config = dict(
    num_hidden_layers=8,
    hidden_size=64,
    num_attention_heads=2,
    num_key_value_heads=2,
    head_dim=32,
    intermediate_size=128,
    vocab_size=1074,
    hidden_act='gelu',
    norm='layernorm',
    norm_place='pre',
    norm_eps=1e-05,
    positions='rope',
    rope_theta=10000.0,
    rope_fraction=0.25,
    qk_norm=False,
    attn_scale=0.177,
    bias='all',
    tie_word_embeddings=True,
    parallel_block=True,
    init='normal',
    init_std_qkv=0.0806,
    init_std_o=0.0,
    init_std_up=0.0806,
    init_std_down=0.0,
    optimizer='adam_variant',
    learning_rate=0.00322,
    beta1=0.9,
    beta2=0.98,
    weight_decay=0.0,
    lr_head=0.0177,
    max_grad_norm=1.0,
    warmup_steps=208,
    schedule='wsd',
    decay_fraction=1.0,
    decay_shape='sqrt',
    final_lr_fraction=0.0,
    batch_tokens=32768,
    max_seq_len=1024,
    doc_mask=True,
    train_tokens=139000000,
    max_steps=4242,
    dataset='wikipedia_en',
)
Each number is 500 + 25 x the weight over its row's rms, rounded and kept within 0 to 999. Layers, rows and columns count from 0. Numbers have three digits each. The size before them is the row's rms in percent of the matrix's.

# layer 3 attention key, 64x64, rms 0.111, rows 21-63, columns 0-63
085:539483501480513565459515507512482483491468462502509463485560483499483523551508484534474497510526458543524504510549505506473540491495495498456467514509492486494492507496523475503501533490482475
094:476486508489505463476486488523512476479475483516529532538487504500498523433468541497431514517493495470485519498564494483494515505475491501512472527493532471482507556495509517473491525539501490
083:470544456527498463523488503509547489466492501487518486478537483497508498506473491508486454511522506522471542505485525499456520500511580494520513497506492531453503532503509513468464515536515485
092:501511548490496471460522483496520500501531471527496503530532523526502505503479516492522508493529476502490474527553500479493520558484486461505509517495477459431477476544523519513487535485536517
104:546510531500490493496471513480486504492538454500498482513462522538545472546512484495447521454503456511498489504538519492532473527501450508496474487505512519528497481486470542490531499513470492
088:532516460497518497531508483509504498543560529488488487482499495501487492459500468500530514500484512483483501466487511508450511514500538521518455502492516520452449474526485451500478552454503497
077:506495483521557496514530528526485525489514536519482545468483506488531520444479518509532497486484461528468531470501536484453512516531539498487506494452516495530491505493502489544515498489500542
096:463518523476492479491508513523499492464490464500497509544513468475511464480504503490490533513547505455525466508509460479510471466488492464478509515491503494547520516563532508456486531543510479
085:490512540499499499537488533518520533489462502528509549495485509503546530480477452512468474476522513545488508511455491488495510497454486504524504473545540534537497488522475471485534486524477499
106:521502486525543516520503486543473491547538505483437478531514474515492447505483467507482482487494494494515508474490537487561507517547515502490482472481485515460479496512531501485477536502472520
084:492519437535548469522509517522469518535464524521495485499493532512492496497510484509466477542460489469497541486484505474504524479511506506547483521489482537473484476516479522543453518506527488
136:477500481525506458521532502486545494502530523507509443553501519530509512455515476500481474569488517468521473523494484505475511466489487517454497481478492527470511466515470504511487532504530494
149:468500532509489567528476465526465506482491499521493551450506505496491492502490493514561493489526492529460505484525541487555489532505481474522512486515533479522494492474493501508498489459483533
086:497541494524492514549485453536462502467490533544480506472502525475468500509499492531532477499481466503483535496532544492545477537463511497525490488463524455502509496463490515486489476495513522
054:502496480508472461493532537491474483545504492494492542469532491475461487481546474472512494468450487532494489445500477493539494514489521482495429502492515468493493484478462480506503487492472510
095:452483523463515549467494485497485487513492497544501504488492504469498485534497500527539504482535509508512545492499494464521492461489470454473510505487547509504477478440483477532512474525514550
076:452496519538490533541443511510489499484510495467530526489525466510525451478499513475532492513509537540458526489541500464536512530514534487514525496524492454507480491505478496523475500477491504
160:518500480513500469470557535462534486535527500492523475550509488520491511499498489470443521512498528477524477496472433509451521476502501486490489525514489538470511489523499497504500512541504467
257:500498548493488541511454457528468500470478493533493527446491514467508489503484499513550498486539475522453530494517546475545490512496506491517518478494525474537487510456515505493489497477489525
105:505496483470476475499478485471480471527518491507461500548489510507529509525483489505461557509526518492446481526478485500488508534474454484553515481501451520481538497506535524535483494491466503
089:496489491497513518518523493508486542522501530487474501556509482488451503550466524504479493489486534522523488525497445514528472538451512515502535522501489522459545526486507517511458490494463486
097:505469481499553508540489470525487511513521532502453520556540528507500471481491511489519500488535465469488491516461480453520505514469504485481544486525494528478494471483533511467514490468496537
093:524505533461496517521501507504479486521560494495505476524503502503501507543555477514490501503447518503483459482488488536495490519498516535525486477529504502446510473502449510540533472550476501
092:522511527513495501563510498503539517472528480529488498464504478435515518488492484487458474551464524531483476499501512503502534509492503502447488488528472546503526533541498493515480477526498503
086:498535457456525550530451472505497542501526466467463540549501525497523534512491530523503550475493527495501494495496508535517518547507507517500487509485501487500500509535519521503504486512457513
082:526542509486487518541484515490517504516497487481461502499540479545453469536518511547480505495503521497481467463443490528498498502477504524521505497471512543510491477498541497455504437500493492
070:500490494535552478510525518502505472501500480492458497511516506477460541517464563477507477438482512502480527499496480516502498529508455511496525473484501473477517481544471465519527527525517465
092:506496516508489487450461493489512463505478494546538508497516475486527486526515503510510518518491551499486549515519505500516512471470482502492543518535450461515460468485482542454454491493517504
079:474520521501514469496504491464498477494495487439470481465499495444474539527482513480500510508578510521482492504467502471486528525495485448488467507478543492531488522486542505489473503501500516
085:477514481508468469521512459475534481518491470480482457474492484505509515493520506492501461474465484474510502464498430525515475479491539529446495522483527464528475534534499518503480536510495510
094:470488518465501529479487527513471489504469506483526543494511512469535492505462520499483561479547484491528495501500492462447472515473479539530498529533501467504510500519484470513531448520504514
106:501457496499458487500521519489512480508544511452517470521519503523525472549517534521435515504571507496492467492494460499486473489490496502476540480486487518464531514494493490534522484518480500
085:487486526478486474500514463489497509515530519493517470503506473443527513507506444488538491510493533485470532510485518479503544482528482486520527560502500503524488527461444504480535529521501538
086:509492473516464509512518471477525501497504451523532486531466555495507503493521491511498493465495460479467519529470446471511534496477516527534535508492499487507560461462502514502466506512523525
089:543515471516521483475480476472479484505499516528515572557487500487481483472497492480487524506512533503494514489487510512527507522467478538481486495526487494520497509526519554474503461528431515
078:505510459476524502489513555494493458492500504474488503504528522457517516503494518460473484504502498520482495494490507500466470491503481500458484494536515525519487564499503480527486581453501456
094:495482494512514474504493529514511504466491463488515535468489521470502509462504454534480501502500545488493504457513469535497493458500494455480508534506539501505470536493508576519489532470491464
083:503442503464522493482529509536502533460469501482483492496517502470514481524449466484467502490498506488496492483511525518471528520494440516573488490517487442504486495502479519505502500537476522
090:451469467510487491509532536489503531563491516529494502478518487498563510495537438515497499517457474515523476518515486477542493453519514505498520515514527455509497507475473508491506501521514502
084:469505495497521491453454496489479526503509526506496517511502487500508498518484515520542495476510514485483487488518536433524465442577490504481494505545460479530492509482492491514528510473471470
089:520553497516509503541513468499527486497521505507460485510490520524485509442526471490481502502491518469506536505468527563507470497445490518502530454444475514477487507490506524517486470480507481
080:445536498496475467505498501467512486531493467485544490499485491547552500520538515514556502466517508470472462509483518531554498505466484482513499481482526486531505483493502516488495525476461515
093:488500507529498485509480521514504508538504510519549499483523520491518492435569486499466474483475482550523490515554480507544509498474539500464471470506472493495470495502472532508537508492493487
# layer 3 attention query, 64x64, rms 0.116, rows 22-63, columns 0-63
100:546511490481517515467487491493440529495496492481531498530478522497524489469473487506522528511524545497492507476514453518470523534498472535536447496511518492511529484496506511533450512519465542
080:494502502525506501479532476499466518489511477508468474470530513479463520512502525488507546527517534515472577498506436483496528473480525516529520493506524515547510522482528484536472486498474477
092:513475498482519541510477486533482469504478466477531540487491523504547497496469534523478495492519501463526521495515499475474524494490487482536495539421472517514492549475494530487528505511539501
089:495502504480486497507464526454525513519497514495534522519510517552533492496506447511496547482490452484536456517455532495504515497528502557474457504471508496533460501516499473492526524494501487
082:492488485506492514527518485508524505468542501475538502471540546480461471468514513478455506494454495493476535506470507510497518471486523538546488530532495523455494498533482492454485495512538519
084:500520542554498514541495469535535522504540496476511504494484503488502490478474524540474544517527487513495500517521546510535481500460514476442468462497492510478525510546505472505504484539495505
083:504455527551454477454507511556532503501480504495479492516518491523526511484527494497483505503549527506485504455522459482494518513482490536548478487478518509559499494495499543506502512493484537
088:490556489524476492494489531451516541497486510499474493495501495529518513483482515546505522523468540481456501498493529527511486492519491507467484526492483468504559465534545461532525493477474517
091:535484499500510499510531494479487488469474516456504496493533498495513487506494479504445529444508472542508492495472500526481491527542486473516533516549476547470473519534485540463526479523525510
079:553501537526529498509546499506506514482474492468461479498498556484468476537470437499522503471475496504490517479479492453526507516504499537517478477535465492464467471527497492492496502503474504
082:476512503473524530528500492473466505523524530540493471482470493497489518500499472513505470496529441531502536536439498489518507513480499535472515496501538534499507467459482490503482461444514508
127:535482510498494500517480487536475508498467481484457515478534506469485474507502496476503494462477463563483468502529505512546486513496533548509508498505493470479452522512520545462507461481478533
174:538485555497495517529462474543445495470463460498463508483524499487504474528497504474520485459502446546495497509511520494516502523514533520527531524522522485496467521503518512471494479482504533
265:464510461517515496490546517477533502525552533489530471531503516512493509483491513539475505537493538456516501502458466521462495482490470467488471507481472524485531491508469479529511507515501447
142:535502536511483524507462511543473463499471497488469530486521498508457480527505527453531554478472496520498491470518513490514474532506515528540496479486490462499495529518540521486504451523465504
119:537488543505506514513466506500481466487458494508455524482524506514484469497499504468533507460471456557477476480521516486528486524497541541509515497506498458500474528519501525461527472536481513
065:502502535530485494473468473456519451542461502509491505471494510476477522428478471477491503507548542493505508474501473499469514459456526514498502466487485508505515502490499506535466498536491500
072:492514477524533478478513476450532504563508543533517468524505557505512486485471490495501486542512532469521514504484473553509515507472504514511474492521485539498521498504468522508521549500522483
095:505514511505506449526495486482555508514492486524489513516494569462522490487496532490474548536499499539489527504486468531519523496434507493528559485481514492495536506495506531498515510472498488
091:554471485478534513487506549521484525485495516457496489508497536475476476534467487487493474538552481490469447509512458510541514480482525525488479470515490523495533487466516537495480492495505491
084:472473506519554526511514546450519488484516516499521480493505497509533471500495488503487527468549520519521471487470499537521509451460541510489555498470504499486537452469494472512491500505488503
089:510503503478552520583494529471486463475492463498496487497483505547506510513454506473507483516460468505507513494515518534510483544503499519531527493539504499477513522523494527483514450527492476
081:499515475497493518504499521510524476477468491495528456462494508509491476505448491487483498511553486523472512480530518519509506498496487459481480505533530525541436464483454489497441530493464503
086:497490440470455520526507509482511483465534495505489537511480555516475472525498529485489509481521512471493517537478481546490530525470502507507525502505450514462548514495499484533504503474462523
081:500532496531498482523439535529523517485544472498458447533508512506537497516497513515487478499441516526503501528485488514479542494493520493469476498525492507469529514536514489452471491491520531
094:497514479528524510531467476503508496513490466494537512458534502458485491502468535495495491489541501435547461507548502504553496504514498509501525503507489494477551515497507487473535511545519472
088:454504529506517475426502492499499520480490460552512507494492515552562554439507492527473476517519507518509503505483513488504506469510466496490506525480476509512496521526514531507508501524480500
079:480474470524466480515520481449547493503488498522488467512531492468528518519533482494523506487499510509506527535527433463488502480483537530535483501490507491450509497467545531511516512513522528
085:468527499529541493506495450537487489514500470475473545451478498477479549543495484510525472498525500520480502504488525463538461502514480505502500486514511448516494457466516493514527486502518540
078:479486465446502509479489528499518487506490514525472522503528515515495512496545512524474516479458512443541472501534477525501502501458495521494477438483526465527494504511517458514478533502479459
096:543456485536512468530481504505544496497465534494454507523527517507503489500483546467519521516483456553494475506473464511479480526505520529483496472491515451486519491508547460489489490500490503
090:465467556500498449502539480491503500507471470474518505498457542514486540484502475455499485553479500506534530478496544554475483479493502526491454487515528479502472490485489510489514502515498500
085:519551515486475493478497501466476484507495506468517489511477558485514534527508519452502516492523459463524487493480517526542556507510466502539541516480517546517533481471495489506478496517481520
083:438506504512498531471485511506516526515477465550489537541519534469510538461480475518498489487493533478466514504484505491497548521473524486474483504451482491488480464511498508511484506526444484
086:497496468533500497537457471495539524487469521493512552485529464511482510517503482532476492476545471526503484486513458527476551509489510468492467496495533490510531536441487517512508502494484534
099:503511487523492469493494504530544510519522466469497572474503503521489545498501485468475465500511518488523485490505526521473502509558472478490484515495509455526442501544532521524507483489539504
079:499484478469543516493496519456498514513464480496497462480547496521498489493493502533477537495460514495555522481515495505493501458488507489528512527496459440476456516518452500511488535498463522
083:537500518441499500458504499524465468493467510466512516473520492543500482528538501471492515531483462501546474475497535499490511501535481534491517553501519467520499524470518515506551504484480497
084:498475493471461447473500520512517518537463545521494552494519515534495460516470478524484484491515493505507493484517501509463485484487508484474515456499482514497483489535475526517541512569461514
107:509543516535525526516504471516541504506508476479496494464469485478502494524531492517500499475523522461476529491491535498500499511499405498512538518508477549490466494513507497475470512464542508
084:509510518489494456518506487469522518511479500510493503514449517490497477482569508493543440508513489503481468510489514464506498520491495546505566495509503483473517484545550522517531504466487516
087:504476500488495530462502488481431506491497479483496543450483467531522497520501504523507507496508457519461500491473517457511522538522505497488516506515479475532450474487515529527523464547468490
# layer 3 attention value, 64x64, rms 0.0772, rows 0-63, columns 0-63
099:490449488523500497495496517505505517460485522491476486472522490498512493521502512487450520501485499482511477487493508479497493517437466461525461513522456525509584505543520513482512522520488548
115:526512502506465440471530491498485467493524501521474543483506451477509500483489521445512517501528512487523531488476512476477491500559525526500509489502502483491544491471487524574488522486497504
094:515542493511476547478481455478498455471474511493501491473473526464489456496535511509532462528479535509504486519512515509520474503527495504480512532437473492520544481477494471517514472485480472
100:466540536479529463460490530516462485516502517506469467517523519485517497473459500519483493437482516532536494478501481497510440459501499529486466499476485486477506499460497484518474511489528519
106:517513523488512506443508517520494507514527503520502480503521455490473498544517493508505541489539487510477511433504509479535533492504496519504445543504509521513453466509496524521446532530503484
086:461496479486508468535478538526486508524501506528554504488511533511465530478471486516508517547498441531508521504482508505508487511510484481501547495530500533466508464462495497499503494467432502
091:480469466457561506507520530439473483449522513451506525498503529511500486493533503508481500497517492440485492509512526515463504475505514482513500481506495474550495474474533488499476521505483532
109:511509499525470498503493502521514498499566507485478508474534460438504487487531503509475498502534531467532538490500474526533494459530495516515493491489512434516517487524493535457465469512497489
105:527481529520476520507512529428546471488474517467511480499543517491509469486470491494505523496455449511520538495515515464472514475488490499486496480525500480442532475497485490498500475474484529
108:515529505523546500506492483527546485507472535515496469525430488479477487499515494538505494518506492475471544489492474515490511520541505501528501546512496486522473526472495559524477479453489480
090:516531473510484538519519480535492517518502469517511478473528487483472502498535478506483483496458537532470522473463467493527519498445509467469465475525506512569507492507476485494512551510506503
090:503481526505492484522528462504536523483507515524475495501483483525513547495486474525521512473543565479490469453510538463498492520500517478490519497548476519504524460519477501501515522446512463
103:482516496549531509536496534484516529473500496491528496509503456489509460528494470524473510488495533491520518505502523469521456468462479478450494486486529550452492548495524493493514479473484531
095:483513494499520511542480515523517459492484482520539519491467493492496503552493522513521528489550483516490500539523478515501502484480526534462500467543448520468508497540496558517513528491543504
086:520466490498508483525510530492500513502543489486464543480494499519539476509545480470454485510495484525461484480507501519539508532496432517460477528479514509540500547476477532492499476518484491
103:484497470486502488495540515467505486436513489522524516514500508515514548492528535514465506502533471477478477527510496464545484484506490525504544492522528557494505542532486483446515501500478524
095:487443485521526538450455481489501469503481492538490477503509503537464524491501531565463509477501476487482488519474528492531534515543507472468525527499502489481528520497482513491490533520517497
118:473502524526508468483506498486547552482513515502501549491520489466492508518485475519446492504453492514485477481482511484502496529476502447486521532490530551533527483530519474523500482457533481
094:475478536553563492480485558503505535524470497490498475529544519442529513482480507475505499500500507510483472502523474524482493443467474516496477502489491481452489508508528483484517503517488503
097:546498500504552507495495457504516507507474485484468525493549492516540505505505492496464512462466466512529520476521436495478471528474501512472508520476460472505489495481497487509504496521428513
095:498537500504514535504503505488467481477500514573452515527531498489470510472564427535487477497509501473491496497506459517528523489534528484535489505495486492499480482503508486515522501539500470
103:512460515468483504465461520516538478509501472495502497500528507483492450525513541530488477506483466475525477464518503516515494510479546510517534485535516494490522512515471499468526442544451516
105:508482512525510497487505509542458473501471521537536518490523489525495510498503486523509558504490545480456480552484478512500476500523482528491510501459499513503489455520450502514506470490510571
105:514503532553479490507485512491468456509473526522522484478527539496483477530494512503460502493481503504495511470488468506477479496491526577498514467466533500476449500511483511502560506472524513
113:527527513537489501511502484541533471486510524503452541517515486522518473517467475456518448525507488457513499485492490511489509549565467526528503517521540491504528489501532490522490494498473484
099:539529504449512501503510510517471463472500500481520514524471484491512468472548486521503550453533505496482527517484541506516478537497541480469504530489493510517518531510515499510517558539530489
091:479536466540517525471499517474475528487483510471515518511543476493490510515442502517516512495477514481506511569505464477456506494470490499472504507550532479521455494519529502476481461491486511
088:488476514454516477492533491516530490519523471478468538440485511491486472464517459475482526528495485497502529508516485469521579508512460488494494490456508497532512488542500510481509511530496486
097:517463486539485486528494494445506486487555490476498525483525488483506455474505492510467508523469476486459473494521540485519425478493459486483513501495495526531475487485502495525495490554501502
088:508449535525501501564482528499516453514492511507505504486561519496523521497479510535455507526471458466513477542519519503560513486479487497521472477472501498492521508504507506481499486496534465
106:517508526509504482506502467454514564492504476513493524474542466496487497514514455523492534453511490496495496494515495529488481493467460507512548507503496533464557487466469512447505490516486471
100:496529557492495524480475480504479503539545534501472520483512475504507520467520471510521514477516473482476479554475463485495549464475506477482482526557503510482527501511504509496494489554469493
100:535479491487538482474516524463468505482488497516521479483497530427515501547496560450514535491522500502514487516505482467542492478484487468508500513541503477505487507501488544496471532493495468
097:485477484476472475494513470517519498470495451473519455519486468462533504516529484503462472498469478434485493507481471489485476470507482502498487484501509494468526497522512580497500477461493485
089:466569494469499537475462509451500503555495490484528490489531502469517481527502526522497520531492484500482478509466470488493529480516530480504526530514509513490521480507514508502481557465539533
117:486496530523488520513503516446507471484514515534491501523508522523510542474492487523543467505498533514503510505461489472512517463513565457533507465494525480510511520506453455505484488526540475
095:473495458507497496517463514506503478509499520525502516498481519466462540489475539479472475497480468520485538506464483525510457518487497538512450556468534481480462481447488523488481509494493487
093:483501520465510500475468489531537513536477473503521473488563495506507475529498445505482498514512521479490515422471498497486542524517547493490508476528498514495526466494478509518511500550498517
096:531546519526508502534533520499510524498451485532500445485491469507522505511475513527482488487524497487532468492546508524498520549500512494505497470490513533525510491530452525516487472494566478
091:505517462505524451477522515515556539477520478495510522505472469477515495475483515519495459556506530520463488502477536474524512447513502518516510508507492515503522530500448498500549525478516494
108:486492529520528496476486482481508504500528532510494456482537480561487488503492495495491472484505529446499473501516535496504534510502473524518536533458459551506497494475489511516493541473524558
110:470515510504458530535506497513479521523548526505514505480492484474500508507499508501522445526520454513532501555494483544523483514473485505535473465513470503490524444481481534517466518472475513
097:477501509494522509497462468506500515493491472493524512514482511492473489492496494488527451456455521482490460495487509500494527476515520565481533509493500511519558516529490512448538468507438471
098:450529452485509499497507511504447518489489502513498479508534516487545525453529512503500545518467576499523488516547495532536488530498514516482537514484512523505459496492511498503471482502506485
096:531478477513525521464485508569484480468490494554466485494522488463483496483521510515546506507500498496507481488460481564530507528500514466520476516489528512504521487555468479507478518475487501
107:427509510487505495517505532534497538469512509496494507499506531479506532466483502543466501466504493486473514504499492445521502455510518473485518495441491529488495473456513462500492526464466479
099:507534517518506474479462502491510566473532506465481494471508485489484510512529470520461480520557524493515513530496473518435448507509468541503460499510498488495499494487515544520479498517499500
106:523541534565523526464498524481463481494486502467538493526499478527510513499496462474498513492528485537473496463521519523517533508504487505510547543488492525493482477549495459491481480531499476
099:471497508511492467481481490539474505529500481475508522468483500481449504503508510453522498570480529480476517513514495516545464512493505547516493462488490475485506487559526477513513498515539461
103:463549472492506555526497512510490507458530506518542526503494483491477474542475512509502543516501527460484511495468538466520469512498526526529520507513558464513498469482503524525512471509509486
102:466510475492477468525531486477501505507513520552518499479485515470534524506490470491517485486492546518476529474505425485472503456478506485527560491504520508486540496512474499529487496481547489
100:504456496495507508472486516455503508470493516473444475503489499466518523534492470484536504516514497498491511497492533490466505516462555542496518497429469517492534502536531501478531489525496467
107:475516512548515505508488497501487499481483510495498511472460554469476460507482463532474475501513496500501501510515503497469521480533492488510508559485479470482569494451518479501523512500509431
098:433483468490532494467453532520480484518511466506496491517486506508515484470456447524503487482509466505524495538470475482529520544514515544483498491514482508478476507491529475504491546521467503
114:535500530477486502515510499495470448511475477485479450502503493515465503536481526456478526551508451504504491512485491503502452474539492519502480499530539478489513437535487509478499529508471499
096:511487506527518531540442529473488480534506509470470486475492494476564450499534496518480495503511525504528468494486480536519472464484480541479527518544506496461496494488517499519505474496537492
096:488494510488507528479492458506529469501491476460498534436478508517530476504493526555486520474468490515528500484460525481478477533483489499573516546483485501537517507506485531490478487488480501
090:516476532486465462512541507482464511503494495531502481525479515463500493493510476526460481541491543482520491447491525492530522543511505466481521529507538505494517502485494448538465493527460506
094:492480513510450511480508447510532510458520509518487493505485466481478516532527534496462496448507523522514504520496512480500536461481502558525509509460490501459473532460487491519520533489468492
090:558503528524480507505470531503465475551544506526482493504540459484494510506508519464527498483482498501502518503496459503487519499506550454475494504435482506503508511453502530467487487533519505
089:458532525514470487537516512531520491482478528546471501501487518516480468476513491472500507484509490433496491516504498475492557441461488512534495509526543519478497487523494452500499512512498466
121:468483502484487504517513460513557519460480494510452506503481486510498496464487476510486434457512519522500449524470497533484515489481477522468515519523498504496529535490495487520532551534535505
106:496483520465529485485527541485532495490483478548429535525498519488493515454493530478516469472543528515523446455510499510495495514501530486498501508486512478499477502522492543533528490487511527
100:514531484462507524492491479505459494548462476513452443525506531450496524496500521498481505491533501507521533501481538532477510464495445512515480495516497470542495492509512498542503478528468493
# layer 3 attention output (transposed), 64x64, rms 0.0398, rows 0-63, columns 0-63
108:531521541515499485513492485515507499546543485466504516487468514507438499499546497472544482471467515488489490505458519507512499489545512499513527517508488507435481484468505526499455497470537515
094:486496536488480519468507494479509492499485502501490452530499495512534505464483512532471529531515506489482504489464479495499552524476452510526506525496527515547473457538540518475459457545505488
104:444524486477513523481452513483481492481502473557484534527510494525525497494486514516487503509526529525489525493549517521490523487467518491521502438493518446535476487523485460466498492503470514
093:509470479515467531539502472494529515521483460520500506494460499533515494501519527474469528558496535470494514521430509491504530556491494476484510511498496488504477500483531515472469478538487466
090:489505501497513479529490534474526488530489496537467480515493490521533463470501543499512490514468504493490499521478473512452443523506478542470517515490454495517574482502497503527552482516511489
108:507475507510463516512474523493490512518542521509505484490468457483492483555521478489476487505509528504503455482486520446495493507500526516480501486523495479509505495437545491536515521572543512
111:539497537533448504493530478527482522499510486470473448493496491476471525495476480438506513473460521492499528531482499460498514495527502486515493542513518531481516545514467529465503504502529522
097:503515516491487500462513452500479499513447475521480530493537560527533494537483515545485476550499482526498488532501485521494508529471496477478533492503464481496467468504501498498435490485492519
086:530484519513490491483494514541497516493478526489512458488528503433478514526481488442476478471473469494536509474467537481513491511513511529563495533497521523498461538516519535513480513492511491
089:500556496499478469483451517503536508496530514529466555479481475513537493498490523535522509526525468531514462476509505520544482498488495490501494460446532474513500464488516457486491514496483511
107:479415499545498502499444511468548501485489504505528534474476492503483502530472490506499485473532486514538519520529507514493479456521483481527505509513467482485499487495536534526517500516547488
089:482527491451500492495464529509517505453459520502507495470494502484481491521526500493518476476461467505507498501513499535485520470514514498509479513476517481531515580464508448508557500507530537
100:518467481498495521516529480543510545542504507449502487490499520456464497488469529506485503502507516507499469487458513520508512502508537534533493525517438533457539474483519525503462521483517485
095:505502496489496558502525524540475516518489547499485472476520496486481524509541469511491467485517451524502446482488547491521457528486499515543524485479509486494490515497472451469537514492482481
110:514554522470505481485527493509508523493476512473539472518493490508451523490480498543516508488504446454527494500490466452516523453506498528521494506504543534517517457485504498491512473455530503
096:506519500508487521508492494555507502508522504452506463492483524471478455499500475514532479479493461515517481492508521461479542499522542515490520500502496483543501478450492535552500518443535525
085:467503472509491531557490510515522512513525463521490491483495494479496499493523486466541514508525547507508519501516470525455475476467576481487476455521504531473525503538482470505473515481515494
087:543521472468501478510515530534495512515497477466497481508473521482496502516523496462523523449529470500521445485469477514501541523534521532528491494499503516441496491443483521507500549504504507
105:521563459463466508503490485510502506525543506504481503509501521496456533478488477505480492503515506504475511476452515474508523530555517499530518495511482533456454496491499527526437507488520486
096:495531497516448519537520518496515525506497521489517521488463505459456518510537501459530498495519471495503463495460535480515504454511507499457478507511491490483485505505502522438523500525563473
085:491487472556513481501474489522554476544470522490507533556493543487490519522518548497493466464524514514484493537493474481466492495484472485464499473510531491491481533475465523498481475494516506
095:497530510502547491518503465500474511511499494524505522479478486500453470564509508513507491509558478528461490476508491548514495527488487493462458484474476486465517488509488507493513577499511476
096:495529509525508553479515511459518480466509515468465450481455504495495512476467496451469507525505481492493558533508496498435522470491508507490508513527512503530523496478541497492512529514503528
102:499490443494491502454511530488509496474478513546512498526486483489516480432453533501498512545515489520565502507494481499498499517499491478507501506510483492568495502533504493505492516517443469
095:503512540469491490483492510469522531529521490534500517537470545509484495469500523511500557513515469468467534546461487493547504509474496497492471521474495512492504459526487476511474461490447506
085:443482488520571537479488472512534485485549484484492504502516540510493529458520511478481466549456513519523485457513511501490492491453493515529545497511493486502483524502493529490493479503509493
099:508519513469488524525498516525502524437480498532468426478519510501491477502536508469457485470503472515519524476535539472499484458513565500502508506518459526499500479511499515496511495483511519
090:476524541527441535465475476484488493462483518482517527510514493493514514475494506492508514502487515471502503511432537479518497465491514490479547491530539529560488507498490479455492496487510533
111:530515488499458509479499505543483548464478503489521497482519551465471516516513491473481492510526484474554497508490494440480528466495491511494524541477533500533520509482516520476498487448498536
090:509472501479459528486518444536439515485554481508511509532514541460469483515472490482524498490538496518506481479486501457493506489506516488507528535491518510500510513524486538502487536443484518
103:499475488528514521565491550502527496503484535476517487462485509478499502515514511496551462477475479531515462491485500494531495499519541486486439499497474498467470479477513498535535507497553489
090:500541512528485498524483464491503463445502479497527476500524494503493485516470508476501470456514537446499535463505554460533493497510518500528511492516546469492497487548477493466521493496529491
105:473521473488493485488482458499506509496523474509458497507514541541531476476509511518443544542506514472471524522508547447489497513495451472492511515501499518535517517508492509483513447494539493
117:499505512481486493515456497525461541529473495482519460504510495471497486521542560489494525508443518486523459505462501516492463551484455519527496522497489465504517518519508489475519486542523494
095:513487514537502462488477494512510516497485475481545514508523495498472479465520437498491484540514493527499552535438500491484487505493465493528524552469461517509501511468519521470515488518535481
100:484471531503542506466515508475495515516516505524513491491512448499491557511514499541458486466497492462498504508503508494528465505465516470481514546501494561510525442489495495464547492494522489
100:454542495518501483517492515477493512530500487524526531488538506489537504489495484497527513471481487530483510447507492561483506477506491473473471506476476570470505520512508472454495527509450491
090:492496498520490498495499527560451484457512461474494490512512486516475517491491499512518516495473476491576463502484491493488513459546507522497532494493497462534474562513479507490464509477532512
099:491502538483502469489493477483490515531537461497473522514465473485468518496532526479494546488438488516495514465494539515518508511509471530527511491530512455515514511535533513480469458502473545
110:493458530516508491483481487535468478524520448468498451489488488490503477513545520475522542489502517473498481487474525544489478576500464506522489530515518493486500526478524510500529488511543493
112:469498519525540487484489495528493461506478510452532529549538501493470475506436490531518480495505510520502481481518531473521477519494514503544554479495504458512463458512520494535508490487490498
104:491504465495530478469537498518527527537534478543497509524473499479503497487499511495495482522505442533483506461507518565508530515530504485489497479486461524464491503520480506464443527462502483
098:477469502445463503570469511503494565514492489463487476488488471485512534502512465511503511515499498481528509458492496497488476506452522501534507517488555499557533514501506483492509506512498522
092:520525508550507474538512507482517520512514522480518493479500471481474481500480544501502505453493459518488475482548556503515470510522470512545490506495493493470541513523463466503450501455516502
104:468507478529481459495526515533513453498459557493532505514562503476509508473506478512499534522523491514472483488538516479554516509519492529491489499519489527490454503473500491470451500482479488
129:490491487528558492473509515470516522504546509482542464507504470501484557472460514508523472500510496475491534472532546535478484528517471487497468532493461483521528504503461485509495509486481466
100:483477486505527524492489480544473501520522516515458482470496508469525490515483559493507488472470503509490471505517534496492478505507449491486429514543494458487500530555531502500511466511526521
097:500473493525478548546542471498497474487473546496495499498572495491473510460510525471526484506479534505513525529497494473530479508477503468517495489499543541476511483483516517473457510493478468
095:534504511489476520518504470524531511520484510473459531493461483474502524530491487463481525488488495513490487459482530513512502485522491525458495469495502533461494478550570538509505523461473531
087:474502530500481505500535487469508485564550519481478486510494466489499549477497473496528486524485502488528516489448497503466536520529487463493485534498511519509495551486478452544483517481508472
132:497449520491547485472460500471471525496536432501495475503507470535501499513511511520513515483490511493485470490515524523492484540481483509472505545489434514522541533483510508495541514492525490
105:520487503498486547539482506528490515497505533469537505482530501476500504452470452511469499500501475549516509505536518471537474516460558474492482501525446531506506464467503520512498505503493480
105:479492443516561493491505477485504472509484492471486519461483479496497511494493508512563523476504543501493530505520528520445517537468462522482519516537452482509512527472499523524518518494484490
088:514515510547537513522480516512538462488495478488515495510498531492484467515531465520512440485495457549517516504515485492520521493472503520496544464466489520516525449476486475483469505501539462
102:537537518475433555481530484526490531500489509475482488492512531493484522486480529501473519520525515487491548513473514483470519478504532476506512501480501508467481485503506544456483481452457516
093:545460451496461506498539522497512431524455528475466506503509509471518483511535490473506516520436493487504513517496493504512503518498533488494519507493517487468541488461537511485524508521530496
108:525532471504495516526542522524508417480464529517520446517539476501485520479479499495505486519499521502511548471499473454503531505509487513465488522501527461496480490456486494512502518519506478
103:532506493492526507469542517521499502485530492513519514507499478493491489412529523507482535463523473505520498473511502496509494573467524532508517516504495529492499474505467502488456508465456476
087:519503441487515500540544506551476513477538492467535472525472503484493523454444511471481475537516492485508506475482510510513482520510524539494482544489465526523511466476477523508519493502501506
098:463521455523453500541509531488536524484491541502527532490513501497482502484519483476480507514515501531495498521519468479514507446471553472501533474442457501511484519528492512480488527489472512
098:520475530481555515458491521501483492479495482476463478503525476531517514531493489496460468495470522494532535502500493513489502551511519485459528556507456500546534531469497502509495499481461505
117:484465500468577498461453520525454490478492460510500479491492459510509506526508489525475496490477486494531488499493485532505484548490524560520487488520509480514525470507523499515545487498507535
104:501471525495504513498452505496491516490494538494524511503470505489538528529486457521443502460506462483539458474528478496530498494478509545475506444522535515509505467522514468497506466528523518
105:519480525517470527488548482533526540474552488506496474531473526495499540518493502493489453499548490511501487485471529475520488480518506490485486550489491501519468476502447500510474522448516469
# layer 3 MLP up, 128x64, rms 0.115, rows 0, columns 0-63
086:477503485492528451520541504522491498490509499475519495508512468491481491504479497484458504506484509433528489492501478484429522529497544489547448456524515481527496503490540481513535511521509503